From a checkpoint of a small transformer trained on Wikipedia.
Size: 19 layers, width 384, 3 heads of 128, MLP 1536 tanh GELU, vocabulary 8192, 40.4M parameters.
Architecture: LayerNorm before each block, biases, untied embeddings, normalized queries and keys.
Each number is 200 + 20 x the weight over its row's rms, rounded and kept within 0 to 999. Layers, rows and columns count from 0. The size before them is the row's rms in percent of the matrix's.

# up: layer 16 MLP up, 1536x384, rms 0.0285, rows 811-863, columns 256-319
# down: layer 16 MLP down (transposed), 1536x384, rms 0.041, rows 811-862, columns 256-319
up811,100,202,204,186,174,193,220,207,218,196,175,204,183,205,251,186,158,234,179,187,215,202,202,218,237,213,189,219,225,214,217,201,216,210,207,202,211,204,222,185,218,225,212,170,180,163,183,205,204,177,189,209,203,207,186,175,203,200,231,193,218,240,197,188,195
down811,100,226,188,170,199,156,223,194,192,223,167,201,227,196,188,222,205,177,174,207,185,163,200,192,186,185,202,192,202,188,188,225,176,226,211,201,194,201,188,163,214,198,192,218,223,191,213,192,183,195,223,190,176,214,207,202,203,203,182,195,215,210,187,191,205
up812,098,189,191,185,222,207,199,186,182,197,196,185,199,221,199,235,184,194,214,220,218,203,205,215,207,209,229,179,197,224,208,218,217,197,199,219,206,178,174,217,198,204,142,180,195,190,165,177,183,217,179,182,186,160,200,204,214,238,215,164,206,224,218,190,179
down812,097,237,223,177,225,184,191,178,197,196,183,218,211,250,208,196,185,207,187,187,207,205,230,195,193,197,199,214,253,188,218,184,216,182,210,235,204,161,197,187,179,207,209,201,180,197,227,179,190,176,180,210,182,214,217,167,232,200,191,198,170,200,159,194,171
up813,103,190,175,183,214,230,132,209,212,208,187,200,207,213,213,199,251,198,198,238,229,164,227,219,209,221,179,216,187,235,187,220,193,170,140,190,178,213,216,213,184,234,195,190,187,199,245,191,218,205,229,219,191,211,223,198,194,220,200,194,199,190,222,204,207
down813,102,193,178,189,175,189,200,166,209,181,196,232,203,222,164,244,184,194,182,162,184,215,193,176,198,208,227,219,208,138,200,171,242,225,224,180,181,236,183,225,194,210,210,225,215,197,236,211,174,238,211,193,229,209,201,198,215,170,177,222,204,197,204,188,200
up814,093,205,214,223,185,208,211,206,176,196,234,231,213,195,183,204,202,206,199,195,170,196,202,189,219,189,200,207,222,211,192,199,179,202,203,212,190,181,187,201,178,209,204,200,163,183,236,179,215,206,203,200,207,196,201,193,199,206,176,194,223,232,165,166,189
down814,093,199,194,190,191,191,193,226,238,216,174,186,173,227,168,162,192,211,206,196,213,210,183,214,193,210,229,175,212,233,202,193,205,203,223,200,211,212,215,211,213,220,198,182,233,211,171,201,214,207,199,190,181,214,201,200,200,177,220,199,188,172,195,177,166
up815,106,196,167,198,185,163,212,199,231,208,217,177,202,219,182,209,216,221,185,198,224,176,167,212,161,205,218,146,179,202,236,186,209,222,235,202,203,234,183,219,160,208,246,179,225,191,227,145,224,176,187,185,215,229,189,194,190,158,191,197,218,181,178,176,213
down815,112,218,206,181,177,234,191,211,189,166,194,195,217,204,214,189,217,205,206,198,202,184,209,183,162,189,160,238,211,196,215,235,232,215,174,214,211,201,202,181,201,205,169,176,195,209,190,232,188,204,191,228,220,192,161,213,186,167,205,234,227,189,205,198,200
up816,097,217,174,191,216,233,181,246,217,211,198,209,224,234,228,223,168,186,198,242,188,198,182,194,217,194,180,187,183,250,182,219,208,189,192,200,173,210,186,198,192,201,186,170,205,210,163,195,217,203,212,188,183,168,159,193,214,215,194,178,194,187,171,179,151
down816,098,207,178,183,232,150,176,166,199,203,234,190,193,188,196,166,183,181,201,215,198,194,214,188,203,192,238,193,205,157,198,167,158,203,210,216,203,200,181,208,219,199,209,217,191,181,212,200,204,206,183,192,200,232,221,214,215,205,194,222,216,187,223,186,197
up817,096,219,230,184,208,200,192,215,186,173,200,172,203,183,168,246,209,214,219,171,227,185,190,212,199,198,181,179,201,244,197,177,192,204,197,215,202,214,169,213,233,217,189,192,214,196,206,178,196,150,207,180,204,192,141,216,212,213,219,187,211,214,184,209,168
down817,097,202,219,235,215,214,181,211,191,182,209,206,201,173,224,193,198,183,260,191,169,208,181,190,204,184,221,236,182,200,232,222,195,224,186,179,213,185,212,162,197,180,212,199,230,215,186,194,237,219,180,227,198,208,186,207,209,218,212,200,178,170,216,177,210
up818,086,229,201,236,177,203,198,221,229,222,202,192,206,212,190,175,196,208,176,218,213,184,205,184,232,234,187,189,186,213,218,205,217,220,215,213,210,199,197,184,202,203,224,216,176,151,192,175,191,203,211,194,224,242,215,190,185,211,182,204,210,177,219,188,207
down818,085,202,224,227,202,198,204,203,192,159,217,171,194,247,224,182,173,208,186,180,212,202,218,212,225,205,180,193,237,215,164,213,166,186,167,206,204,223,177,194,213,219,176,205,199,221,175,155,196,230,182,222,173,194,206,229,194,221,192,219,206,180,199,203,225
up819,095,223,174,191,211,190,181,188,214,207,216,178,184,204,145,175,195,223,144,200,244,172,168,163,230,224,217,187,189,218,250,183,192,195,174,202,213,173,190,188,197,212,230,218,184,188,198,203,217,175,202,178,196,221,200,228,216,223,171,230,203,155,199,189,210
down819,095,227,210,148,203,238,211,188,216,202,171,212,205,186,233,213,174,241,205,203,183,226,173,204,189,182,167,192,218,218,234,197,198,203,199,195,223,193,211,215,227,146,210,233,185,179,199,210,191,255,197,192,201,218,229,196,181,220,234,163,185,215,211,182,199
up820,102,239,187,201,175,187,190,211,201,200,173,198,221,197,180,182,182,228,172,227,214,171,214,228,198,230,188,207,191,211,221,194,206,195,188,217,168,225,193,230,183,200,211,214,208,199,217,191,192,197,217,235,200,176,191,188,207,208,237,158,207,205,163,202,206
down820,100,233,193,174,175,202,200,192,190,191,189,201,189,177,190,206,223,194,221,228,173,221,230,178,186,165,188,204,190,169,220,166,192,231,213,208,218,179,213,258,213,187,235,215,196,223,180,184,192,211,186,181,223,224,168,209,191,183,233,184,196,204,208,210,161
up821,102,227,222,196,177,209,210,196,248,195,200,188,227,185,188,192,181,225,211,161,196,186,213,233,178,206,167,153,204,223,203,210,184,168,184,199,182,182,177,173,206,234,186,209,186,197,219,184,207,202,173,207,218,194,173,182,196,247,193,193,202,217,187,166,158
down821,107,217,181,256,184,207,207,206,224,199,172,176,158,205,208,172,210,173,229,209,208,205,195,214,227,204,199,183,194,201,171,250,208,235,184,206,214,206,189,199,197,192,189,191,208,202,194,204,208,184,201,218,190,187,200,205,171,241,178,231,194,240,196,201,204
up822,107,183,215,189,165,197,220,231,241,214,194,191,185,220,206,200,234,194,205,201,206,198,189,184,213,214,229,188,192,206,217,198,250,196,209,188,214,171,141,199,180,200,213,168,215,204,200,206,186,178,197,213,220,205,191,200,200,184,205,179,220,200,155,227,220
down822,106,209,211,182,180,186,213,209,228,214,212,179,189,203,218,186,194,205,221,173,192,157,184,199,179,194,214,205,183,239,199,227,204,205,195,182,172,222,223,211,176,147,212,216,193,184,173,189,231,207,223,225,200,212,194,197,252,197,186,234,212,181,179,200,166
up823,104,182,200,193,229,213,227,198,229,218,182,181,171,246,210,233,216,230,183,236,210,207,184,215,214,202,245,188,231,218,202,205,160,194,184,178,206,198,175,173,222,176,231,188,187,195,190,208,198,181,204,217,186,200,204,188,223,225,217,208,204,208,206,177,208
down823,101,183,178,196,203,171,244,202,247,207,175,173,221,215,198,174,190,175,178,196,201,208,201,211,224,224,205,222,234,185,195,178,209,176,181,206,220,218,188,212,193,200,191,190,204,202,203,185,212,201,217,208,199,171,183,209,196,185,211,174,222,199,188,241,229
up824,099,188,232,205,185,183,158,193,185,254,206,193,183,200,162,200,211,234,202,229,204,227,192,198,205,214,166,208,175,210,216,199,195,171,210,187,183,196,210,204,195,232,172,212,188,223,221,204,186,157,206,152,196,227,211,205,217,204,215,192,195,196,195,186,225
down824,111,222,208,173,187,246,237,212,201,160,201,168,214,208,190,191,184,172,166,218,204,246,212,207,179,198,188,202,183,189,158,221,210,215,200,206,189,230,188,209,189,200,210,180,252,230,195,183,163,211,213,191,197,208,180,227,182,211,205,206,220,180,192,190,175
up825,105,195,193,180,202,179,227,212,232,216,199,215,200,224,193,197,239,211,178,184,204,207,197,244,196,238,206,184,201,218,177,204,222,223,222,210,200,219,221,219,158,179,232,206,185,218,271,184,187,190,196,202,199,210,171,183,169,217,224,209,217,260,199,190,224
down825,111,207,191,213,205,187,182,198,197,215,194,173,197,199,227,211,189,235,190,209,200,219,177,184,183,240,187,205,238,199,199,185,224,219,188,212,183,183,215,206,189,195,225,175,209,170,180,154,191,210,234,194,196,208,201,194,178,181,169,240,225,171,191,218,197
up826,106,223,180,184,191,226,190,193,211,205,186,166,232,207,192,225,188,185,183,218,184,187,229,238,206,234,202,193,195,212,194,206,241,185,165,219,204,197,202,205,190,230,207,233,217,212,201,178,164,231,159,226,163,202,187,176,199,173,203,195,218,186,195,221,206
down826,101,207,211,209,178,197,230,206,184,196,173,189,194,209,206,182,210,174,206,195,193,203,206,185,208,186,195,179,186,176,199,177,180,200,197,201,201,184,183,220,219,158,199,201,177,238,190,212,224,182,171,167,220,201,199,162,199,173,244,148,210,187,201,248,198
up827,097,185,179,192,207,199,173,202,183,228,205,186,244,204,208,193,206,207,211,199,192,191,208,226,219,233,212,229,183,179,166,217,202,220,187,195,191,175,197,186,172,200,207,189,226,164,182,196,215,230,167,180,202,208,188,230,228,188,199,175,226,177,175,195,174
down827,097,186,213,141,221,213,194,202,195,249,194,187,190,174,202,219,176,222,202,210,164,214,186,207,218,202,181,188,251,199,205,219,203,189,183,191,214,192,217,198,208,208,175,240,166,209,196,207,187,199,208,196,227,163,175,179,193,229,220,225,176,201,194,165,218
up828,101,186,232,185,202,224,222,185,183,167,189,214,182,165,200,198,222,172,179,203,204,194,166,196,212,207,215,215,191,225,177,212,230,213,224,208,158,219,206,266,197,211,206,253,198,181,220,195,195,205,200,212,221,229,194,190,179,184,209,172,182,194,184,235,235
down828,102,194,222,229,204,162,213,208,186,206,213,180,166,213,197,198,175,235,209,175,198,214,180,207,220,209,234,196,248,180,210,199,189,228,211,225,202,181,197,189,210,229,178,186,189,190,219,201,235,190,201,186,195,166,148,188,198,198,194,168,207,196,195,227,217
up829,100,157,211,193,207,184,183,230,178,169,175,176,229,193,194,187,187,223,184,237,212,202,233,263,191,193,193,209,175,164,204,200,216,223,180,202,183,188,188,181,175,185,186,205,210,182,205,195,200,184,195,201,186,164,180,158,210,232,227,188,217,225,189,207,191
down829,091,186,207,223,184,183,194,192,182,245,191,196,203,197,195,184,246,235,172,218,179,197,185,196,188,205,183,221,195,174,224,191,203,186,187,164,192,180,221,142,215,211,181,176,160,183,196,173,211,222,244,233,199,174,199,182,180,203,233,174,213,200,208,207,220
up830,107,210,182,187,184,207,183,180,208,212,172,215,199,192,215,225,216,202,200,204,183,227,182,203,210,206,182,197,193,248,175,182,209,201,210,224,192,211,149,186,190,189,232,175,219,194,223,214,186,181,190,209,182,200,203,203,202,250,166,202,183,203,191,189,184
down830,106,181,207,219,179,186,229,202,211,175,221,182,210,215,194,176,190,209,259,193,195,168,176,241,175,186,192,196,214,206,179,192,191,208,218,202,170,222,192,182,192,242,189,236,206,182,195,208,228,209,198,192,209,218,168,240,202,233,230,188,175,202,206,208,206
up831,106,239,169,192,174,230,163,226,219,232,196,212,249,208,179,219,192,217,179,242,219,194,188,211,200,177,192,150,212,222,152,193,185,230,237,181,210,211,179,220,194,183,240,204,194,199,207,197,197,190,192,206,187,217,192,215,201,217,213,158,207,204,186,182,164
down831,105,216,203,220,216,167,221,181,236,207,196,176,170,182,210,184,185,196,218,207,156,216,200,210,203,188,177,201,204,197,193,221,228,190,214,206,201,211,193,235,191,196,212,198,197,234,213,236,163,220,185,177,205,240,192,215,178,192,199,182,150,170,175,223,238
up832,097,184,152,174,193,202,198,217,242,193,168,192,193,165,186,197,213,212,170,234,208,219,228,211,191,186,229,177,194,223,217,198,226,191,206,177,189,191,182,221,189,238,233,208,202,210,202,204,212,155,174,217,225,249,149,203,248,180,200,212,251,197,216,180,163
down832,098,231,212,157,202,207,182,207,206,217,237,228,222,216,238,189,164,223,200,199,173,179,157,225,206,200,197,188,222,236,185,193,157,202,175,211,208,210,226,187,210,182,207,208,219,151,198,210,206,233,229,191,195,194,187,195,203,225,226,210,186,187,233,158,225
up833,093,227,197,216,234,185,144,214,215,196,199,199,196,250,229,214,164,222,178,209,222,171,172,216,250,227,201,203,224,206,213,222,174,214,217,193,189,192,192,225,244,246,213,197,194,166,209,209,161,173,158,198,228,201,206,174,218,206,198,198,212,168,215,204,156
down833,090,180,188,239,195,196,230,196,220,242,219,189,229,158,164,174,182,172,204,200,194,177,207,203,178,196,184,229,219,197,153,186,235,208,213,164,165,218,212,185,175,203,204,194,202,183,191,203,236,211,236,207,200,190,181,199,206,180,191,231,207,197,201,195,208
up834,101,245,196,176,165,195,220,219,196,235,203,225,225,220,234,208,204,203,190,163,186,216,207,195,196,207,178,176,212,180,209,208,191,242,215,229,211,194,225,221,252,218,209,226,158,218,206,142,177,212,176,195,206,209,188,205,194,194,234,223,209,197,198,198,196
down834,107,204,227,226,167,182,214,221,228,223,183,182,187,192,215,187,164,179,197,193,172,185,181,203,201,200,200,201,226,198,194,218,203,202,181,215,196,230,190,184,191,189,176,190,208,221,177,229,177,224,199,200,201,194,207,159,202,187,209,215,232,188,183,225,221
up835,104,206,190,195,216,171,179,229,204,237,220,204,189,187,216,193,203,203,194,250,184,191,225,192,197,198,215,220,175,168,184,183,214,201,185,208,180,190,169,176,218,183,205,218,203,169,210,224,192,222,243,186,196,188,193,168,208,216,204,135,211,192,193,183,224
down835,105,221,170,190,176,207,187,212,214,163,216,193,160,189,235,194,208,238,173,198,185,166,197,193,183,194,199,193,217,202,178,193,241,183,243,186,165,192,214,224,222,202,174,180,220,202,223,168,209,180,166,190,182,210,215,203,193,183,202,234,182,193,173,228,223
up836,094,183,216,202,196,212,198,189,184,180,227,208,221,183,225,185,176,214,188,213,235,198,207,207,218,217,216,198,226,197,215,197,222,198,185,194,156,182,223,209,193,210,210,203,199,165,173,192,209,184,216,202,200,227,190,204,226,219,185,201,249,200,190,187,162
down836,089,222,207,167,200,200,207,184,203,188,216,210,208,208,186,190,210,226,173,199,207,195,166,198,169,213,196,182,238,200,175,216,190,191,208,204,209,188,205,215,176,242,166,186,208,204,196,179,180,193,197,190,204,202,195,186,220,191,198,191,231,214,176,163,191
up837,110,212,183,201,161,214,182,215,163,202,198,216,192,193,200,182,158,242,206,208,192,217,219,210,208,225,189,214,179,235,192,181,194,190,190,229,206,178,208,171,213,216,220,195,174,225,211,187,179,168,182,204,214,189,185,190,204,197,207,225,225,210,210,209,205
down837,109,206,201,157,198,229,209,192,197,225,245,227,185,205,220,200,220,202,163,213,179,202,209,192,191,183,187,232,236,195,164,213,204,217,201,215,221,204,177,201,247,154,191,214,173,214,219,202,207,202,180,168,201,173,217,225,191,221,218,198,242,226,231,219,215
up838,097,179,186,189,193,213,214,215,228,203,194,208,219,192,208,205,185,189,198,165,191,190,199,225,226,196,243,206,177,209,211,204,212,214,218,203,185,204,228,206,191,217,234,184,208,204,200,200,186,196,182,208,187,192,214,184,210,196,219,184,217,218,204,202,207
down838,099,211,201,206,227,205,166,191,221,214,216,187,185,241,235,248,188,214,227,177,174,239,210,159,197,196,198,226,203,178,241,174,172,185,221,185,216,168,186,183,208,199,191,191,211,222,157,207,238,222,173,196,243,196,184,190,219,196,213,214,198,208,184,206,168
up839,103,226,194,184,196,199,168,218,209,181,178,186,233,166,201,223,187,201,204,210,200,162,188,232,188,204,215,217,169,202,213,191,168,191,197,221,223,205,179,212,193,232,191,177,152,187,177,186,202,218,176,222,250,216,171,171,199,210,249,226,187,169,183,174,185
down839,100,205,161,204,259,203,190,174,201,218,181,195,185,178,187,156,210,197,208,208,192,225,192,178,238,218,226,230,208,196,217,185,198,207,194,192,195,212,219,221,195,172,201,221,203,225,187,227,170,179,210,204,179,217,153,211,218,216,144,229,179,223,178,201,178
up840,101,161,189,185,189,189,187,200,180,208,235,197,205,174,215,229,205,230,179,189,234,190,218,233,219,189,251,180,170,184,191,179,188,213,206,198,181,211,219,185,202,177,197,223,194,180,189,192,192,222,208,157,197,197,206,192,224,187,207,178,217,176,180,187,182
down840,101,196,154,188,230,185,186,198,214,217,217,220,178,205,192,200,160,200,223,215,179,186,194,208,165,199,173,234,210,180,195,182,206,182,195,184,201,242,187,211,163,200,196,171,207,180,231,192,169,227,195,214,236,194,209,195,179,231,206,191,217,174,214,178,184
up841,094,210,202,217,209,223,219,160,205,197,173,193,218,203,214,184,208,193,209,209,212,191,190,235,240,182,197,209,186,200,196,212,213,212,206,166,186,180,192,184,172,222,194,213,200,188,160,163,204,181,191,225,204,176,211,209,187,211,208,191,192,166,188,192,199
down841,098,184,180,190,181,201,206,227,211,237,208,239,204,210,209,232,190,201,220,211,202,185,226,203,185,189,182,151,174,218,195,219,193,199,199,244,180,236,182,213,225,196,222,228,220,211,205,240,197,230,211,155,183,212,177,221,211,201,207,190,185,211,200,180,187
up842,093,201,186,142,208,227,188,200,193,212,180,204,222,191,223,237,212,210,180,183,184,223,192,209,197,185,214,176,193,205,196,163,229,176,179,194,163,217,183,241,194,180,235,190,213,229,189,190,222,187,207,200,193,197,181,187,186,182,204,201,222,213,206,207,199
down842,089,166,212,192,233,194,201,177,235,168,198,211,188,215,203,210,197,214,172,186,226,208,212,209,186,212,184,199,191,180,189,208,179,196,208,215,184,192,188,164,214,195,200,205,204,188,197,200,242,208,228,213,220,210,204,212,208,221,177,186,195,207,226,209,219
up843,094,181,208,194,190,198,155,180,206,190,179,211,223,209,199,215,217,211,206,225,192,169,204,220,207,194,201,183,195,208,217,189,205,188,152,188,156,179,186,181,204,242,214,232,156,208,207,184,207,202,224,200,244,200,233,186,219,160,218,173,228,190,201,209,231
down843,100,195,177,212,177,217,204,194,191,207,175,186,204,185,192,191,206,211,209,200,211,222,217,217,176,216,190,211,225,171,159,179,182,198,254,193,217,180,193,196,246,190,203,236,200,206,190,181,202,185,209,176,200,224,186,188,210,238,178,209,204,193,231,190,178
up844,105,215,207,191,220,197,200,195,229,209,202,205,180,182,188,203,183,207,193,220,220,207,174,241,190,213,187,189,199,215,211,214,207,170,191,189,175,200,186,246,208,220,189,203,207,198,214,206,205,176,211,178,182,204,193,259,228,200,186,186,232,211,225,194,179
down844,102,169,219,164,197,213,219,197,188,228,223,214,154,177,174,198,205,181,203,211,209,199,178,225,213,189,214,233,195,237,183,196,208,188,224,177,185,235,193,206,231,171,182,190,196,195,215,190,199,205,206,177,191,214,148,202,197,187,202,214,196,167,185,208,220
up845,097,242,197,190,211,200,185,224,218,204,175,210,207,216,189,207,224,192,174,191,260,203,189,205,236,193,210,209,213,212,228,213,222,175,210,182,206,204,211,212,182,205,214,222,194,213,197,234,208,211,208,224,234,180,188,198,178,216,194,170,234,197,201,223,180
down845,093,176,205,187,240,184,167,204,189,220,187,196,166,219,228,224,209,230,184,189,218,220,201,231,200,209,173,210,212,160,190,205,193,200,164,193,220,179,180,203,173,189,193,212,250,202,196,205,238,187,226,192,188,179,203,209,214,178,213,163,183,222,215,218,199
up846,107,210,211,188,181,196,179,199,203,206,190,214,192,203,203,208,187,225,186,199,175,157,204,232,227,197,187,199,172,217,203,202,210,210,180,232,175,213,220,179,234,213,186,209,166,175,200,196,193,205,183,198,234,205,194,230,197,209,241,221,175,220,182,221,186
down846,101,207,232,207,230,177,195,250,219,183,180,190,197,210,203,197,170,145,157,224,193,191,190,213,161,183,192,196,246,184,160,206,175,215,232,192,195,180,228,213,193,213,187,172,192,179,178,193,184,221,201,225,190,232,222,215,233,215,191,222,227,187,253,164,220
up847,104,167,174,183,191,229,212,159,198,205,213,179,205,180,201,199,173,190,207,194,199,190,216,179,195,239,220,218,164,199,221,212,175,202,233,204,195,231,190,189,208,213,191,161,154,230,188,201,216,156,226,195,209,190,207,204,216,226,221,204,219,203,199,197,214
down847,104,210,209,146,183,169,213,206,222,188,229,191,205,187,195,226,182,192,184,196,209,189,196,228,198,183,208,166,185,198,216,163,193,215,212,190,204,209,189,213,210,184,201,205,216,230,210,174,186,189,190,187,194,165,184,209,195,181,201,170,211,198,159,191,213
up848,103,227,172,187,185,225,184,191,188,180,173,215,197,206,191,200,189,246,186,190,210,198,194,192,201,178,200,170,180,245,221,192,245,195,212,199,201,190,184,184,181,221,233,196,218,171,199,198,167,178,210,220,192,213,181,181,195,211,195,162,198,248,199,203,216
down848,098,214,244,190,174,213,165,180,188,212,201,193,218,214,187,216,226,214,192,247,219,180,196,191,178,210,180,197,233,199,230,170,183,176,200,237,214,228,203,205,193,210,179,231,210,202,185,199,216,211,197,187,148,197,170,224,190,218,179,196,208,188,212,221,208
up849,107,179,211,177,184,170,162,172,203,218,181,190,183,209,205,183,188,183,189,190,209,161,219,201,193,202,195,177,166,211,202,187,205,198,182,231,172,196,191,217,181,212,190,221,210,185,217,170,207,205,214,156,228,224,223,144,217,223,218,192,223,205,134,173,221
down849,102,230,176,180,193,234,186,229,206,213,205,148,193,193,202,239,223,195,185,178,195,214,235,203,217,171,183,226,196,199,169,194,204,216,207,221,173,191,201,223,199,179,192,188,214,179,201,169,167,147,198,199,200,208,202,193,208,193,206,217,197,237,211,201,192
up850,100,195,192,202,162,171,211,185,239,212,197,209,168,204,181,217,188,198,186,202,181,185,239,207,200,198,212,226,209,222,201,194,202,207,202,192,189,179,190,232,219,223,197,183,200,190,206,189,193,194,203,231,255,228,189,188,245,219,223,208,193,225,174,203,220
down850,104,200,187,202,201,201,209,207,177,155,173,181,208,192,202,221,193,187,195,192,225,197,208,180,212,169,189,211,204,170,246,204,239,202,248,204,210,220,202,198,187,155,206,204,223,198,155,191,187,218,213,204,215,195,176,210,224,212,185,213,238,190,201,202,179
up851,095,217,176,195,135,212,180,215,245,164,182,195,187,216,221,186,205,197,198,181,190,189,181,210,197,191,186,170,171,206,218,214,193,235,165,208,198,189,195,209,207,257,187,180,231,187,188,198,200,199,171,202,213,212,179,186,207,177,214,171,221,157,154,191,208
down851,090,176,183,272,199,206,179,156,192,219,239,231,232,203,188,167,211,208,217,216,202,195,225,223,224,215,206,187,184,221,223,183,225,182,208,198,215,177,218,181,201,165,213,204,168,238,187,204,209,235,201,223,177,211,212,217,209,208,204,198,192,219,216,181,199
up852,102,203,206,197,189,230,224,171,201,199,229,198,204,218,206,217,201,188,178,163,218,240,196,202,204,214,218,178,194,201,183,188,215,210,197,189,177,191,184,213,194,200,194,234,197,217,177,204,181,162,206,178,232,166,188,202,207,226,201,191,176,249,201,209,207
down852,100,217,217,173,182,197,192,236,185,182,169,232,241,162,215,210,188,161,190,240,218,198,195,208,199,224,215,203,193,251,214,200,178,178,203,202,189,191,234,208,194,228,213,160,206,232,166,197,225,205,209,176,202,167,183,203,186,192,201,180,178,158,190,208,223
up853,105,199,228,196,179,194,205,177,202,204,203,210,177,199,208,222,160,228,203,232,181,177,177,194,184,231,192,219,180,201,208,169,215,184,170,198,194,171,184,198,215,221,232,214,177,226,188,201,200,186,192,208,201,200,134,182,215,209,221,211,216,233,189,165,176
down853,101,192,173,204,193,160,218,201,180,229,185,218,182,204,204,201,203,209,215,197,145,182,160,199,225,219,217,231,202,203,168,216,181,200,177,167,218,183,218,216,215,181,224,206,205,183,185,160,211,193,190,215,197,145,201,223,190,215,212,186,214,227,238,210,194
up854,104,215,196,176,207,193,205,228,182,204,196,211,192,235,209,185,168,231,172,227,172,214,210,197,205,205,219,169,188,193,196,196,189,217,203,228,217,222,189,236,186,189,206,205,228,185,175,197,178,194,194,190,232,197,182,215,228,174,219,175,196,192,173,205,216
down854,101,202,210,214,187,206,199,191,184,214,171,220,233,181,212,172,207,197,224,190,204,182,204,192,206,199,182,188,187,175,206,215,190,205,221,166,223,225,216,227,203,168,208,229,186,168,201,193,182,225,190,224,186,212,210,215,188,199,234,175,179,188,188,194,216
up855,092,184,185,196,200,200,146,248,211,213,176,193,253,154,176,197,186,169,199,218,184,204,220,224,195,201,210,207,177,214,164,168,203,207,159,202,155,201,220,220,190,230,174,208,203,183,198,226,206,191,223,210,196,201,189,202,219,189,179,209,199,178,214,214,166
down855,093,204,204,186,170,197,221,225,182,219,193,172,164,221,203,178,209,208,181,227,192,198,195,188,212,215,211,212,166,215,218,207,213,204,186,191,238,202,186,211,173,167,222,210,210,231,242,199,195,163,208,188,208,194,211,215,177,200,240,160,251,223,181,175,189
up856,101,188,197,203,202,218,175,238,189,220,215,174,217,197,223,192,191,198,223,233,214,231,209,204,201,212,203,189,190,213,236,258,201,212,205,184,180,188,192,171,184,188,199,183,203,159,195,214,151,202,218,212,205,189,186,199,187,239,214,188,190,213,205,176,187
down856,103,198,200,282,234,211,194,192,211,238,230,189,196,189,180,199,217,195,290,181,217,192,219,223,201,184,213,219,218,208,203,194,180,201,224,190,202,211,225,216,195,213,200,205,191,186,184,197,234,192,217,195,219,166,186,187,219,199,208,217,212,226,223,217,212
up857,103,177,197,195,208,197,222,218,182,221,202,223,197,196,227,249,176,187,208,238,185,215,206,173,244,202,199,213,218,220,228,188,184,179,200,160,216,195,189,206,204,224,182,178,196,205,201,204,195,224,181,184,188,227,187,174,153,215,195,221,207,200,173,187,170
down857,096,223,195,228,214,215,197,157,219,187,191,172,177,185,187,189,201,252,232,166,226,215,174,212,188,160,218,169,199,209,202,212,232,230,223,211,199,160,225,213,185,204,226,216,201,195,188,190,207,168,188,184,184,174,224,205,248,224,218,185,237,183,198,178,234
up858,105,215,180,203,151,245,205,208,203,145,193,194,191,219,182,224,187,216,164,182,195,197,177,194,191,204,209,189,206,181,167,186,170,213,177,198,215,186,164,219,177,211,156,214,224,201,211,180,204,218,205,189,211,187,231,161,253,164,207,189,229,225,177,193,209
down858,109,186,188,185,196,200,193,217,202,208,206,193,219,205,189,176,192,205,203,210,169,196,186,203,193,213,150,201,165,163,214,244,202,186,170,187,170,162,224,202,180,220,190,185,228,210,196,175,189,204,203,220,166,222,177,173,206,190,217,145,205,221,190,206,219
up859,093,184,205,209,222,238,204,201,174,211,204,230,247,211,193,190,205,180,189,200,238,199,179,193,222,229,216,176,205,205,201,172,207,198,185,183,196,175,166,240,193,169,209,172,221,166,207,190,211,208,221,166,205,211,214,180,233,201,179,219,198,159,195,219,189
down859,088,237,182,119,198,218,190,214,180,207,221,199,201,224,212,216,174,214,165,246,206,178,200,176,189,221,205,216,207,217,209,200,183,187,208,239,232,218,211,175,204,224,165,178,202,208,241,166,197,197,177,169,178,225,202,202,182,219,214,190,205,196,207,188,197
up860,091,202,192,206,192,200,188,190,232,238,206,226,212,216,229,189,221,225,212,178,210,208,174,213,205,190,202,221,210,197,217,233,176,199,208,188,200,186,214,230,211,158,222,196,192,179,231,190,186,190,177,196,167,180,180,173,193,216,196,214,211,221,191,201,169
down860,099,181,201,214,207,204,218,202,202,196,170,147,210,200,217,208,191,179,231,241,217,194,228,183,198,215,189,206,192,169,217,153,245,191,202,207,211,197,171,197,194,247,211,188,187,225,205,238,185,211,189,199,245,229,204,201,178,216,220,220,218,189,178,203,202
up861,095,194,164,186,231,235,189,199,163,240,208,170,205,234,204,187,212,214,201,176,226,248,217,217,182,228,219,205,197,200,205,199,194,231,165,201,215,196,194,203,205,208,195,173,186,208,230,208,163,187,200,201,181,224,190,166,194,150,217,145,208,196,201,198,205
down861,098,216,197,212,230,128,212,197,188,192,198,179,177,234,226,175,180,213,172,190,222,170,191,182,199,220,205,213,246,213,176,198,196,246,202,211,213,223,196,184,215,215,186,183,208,177,200,217,192,210,207,191,201,183,219,185,181,228,199,189,198,209,185,226,188
up862,108,210,201,187,194,195,186,228,198,217,201,210,208,199,229,174,208,228,211,209,224,185,209,180,211,200,189,206,208,192,201,167,213,216,170,192,154,186,207,172,226,231,225,192,200,213,183,172,174,217,187,169,211,184,211,226,177,200,200,202,204,212,188,168,198
down862,102,203,217,200,185,223,201,205,206,198,163,208,221,203,218,204,216,175,193,194,211,180,216,221,170,188,180,163,199,198,219,204,251,195,202,251,208,193,187,186,169,227,226,240,200,206,185,205,205,217,177,204,179,193,184,220,175,233,203,180,179,218,203,211,218
up863,101,188,203,178,228,174,213,234,163,231,200,178,184,201,186,214,197,211,170,212,220,191,220,246,203,199,221,200,187,188,190,213,200,204,193,220,188,165,192,203,202,228,209,213,217,212,216,199,194,171,228,167,222,198,207,212,201,227,217,204,238,214,204,185,175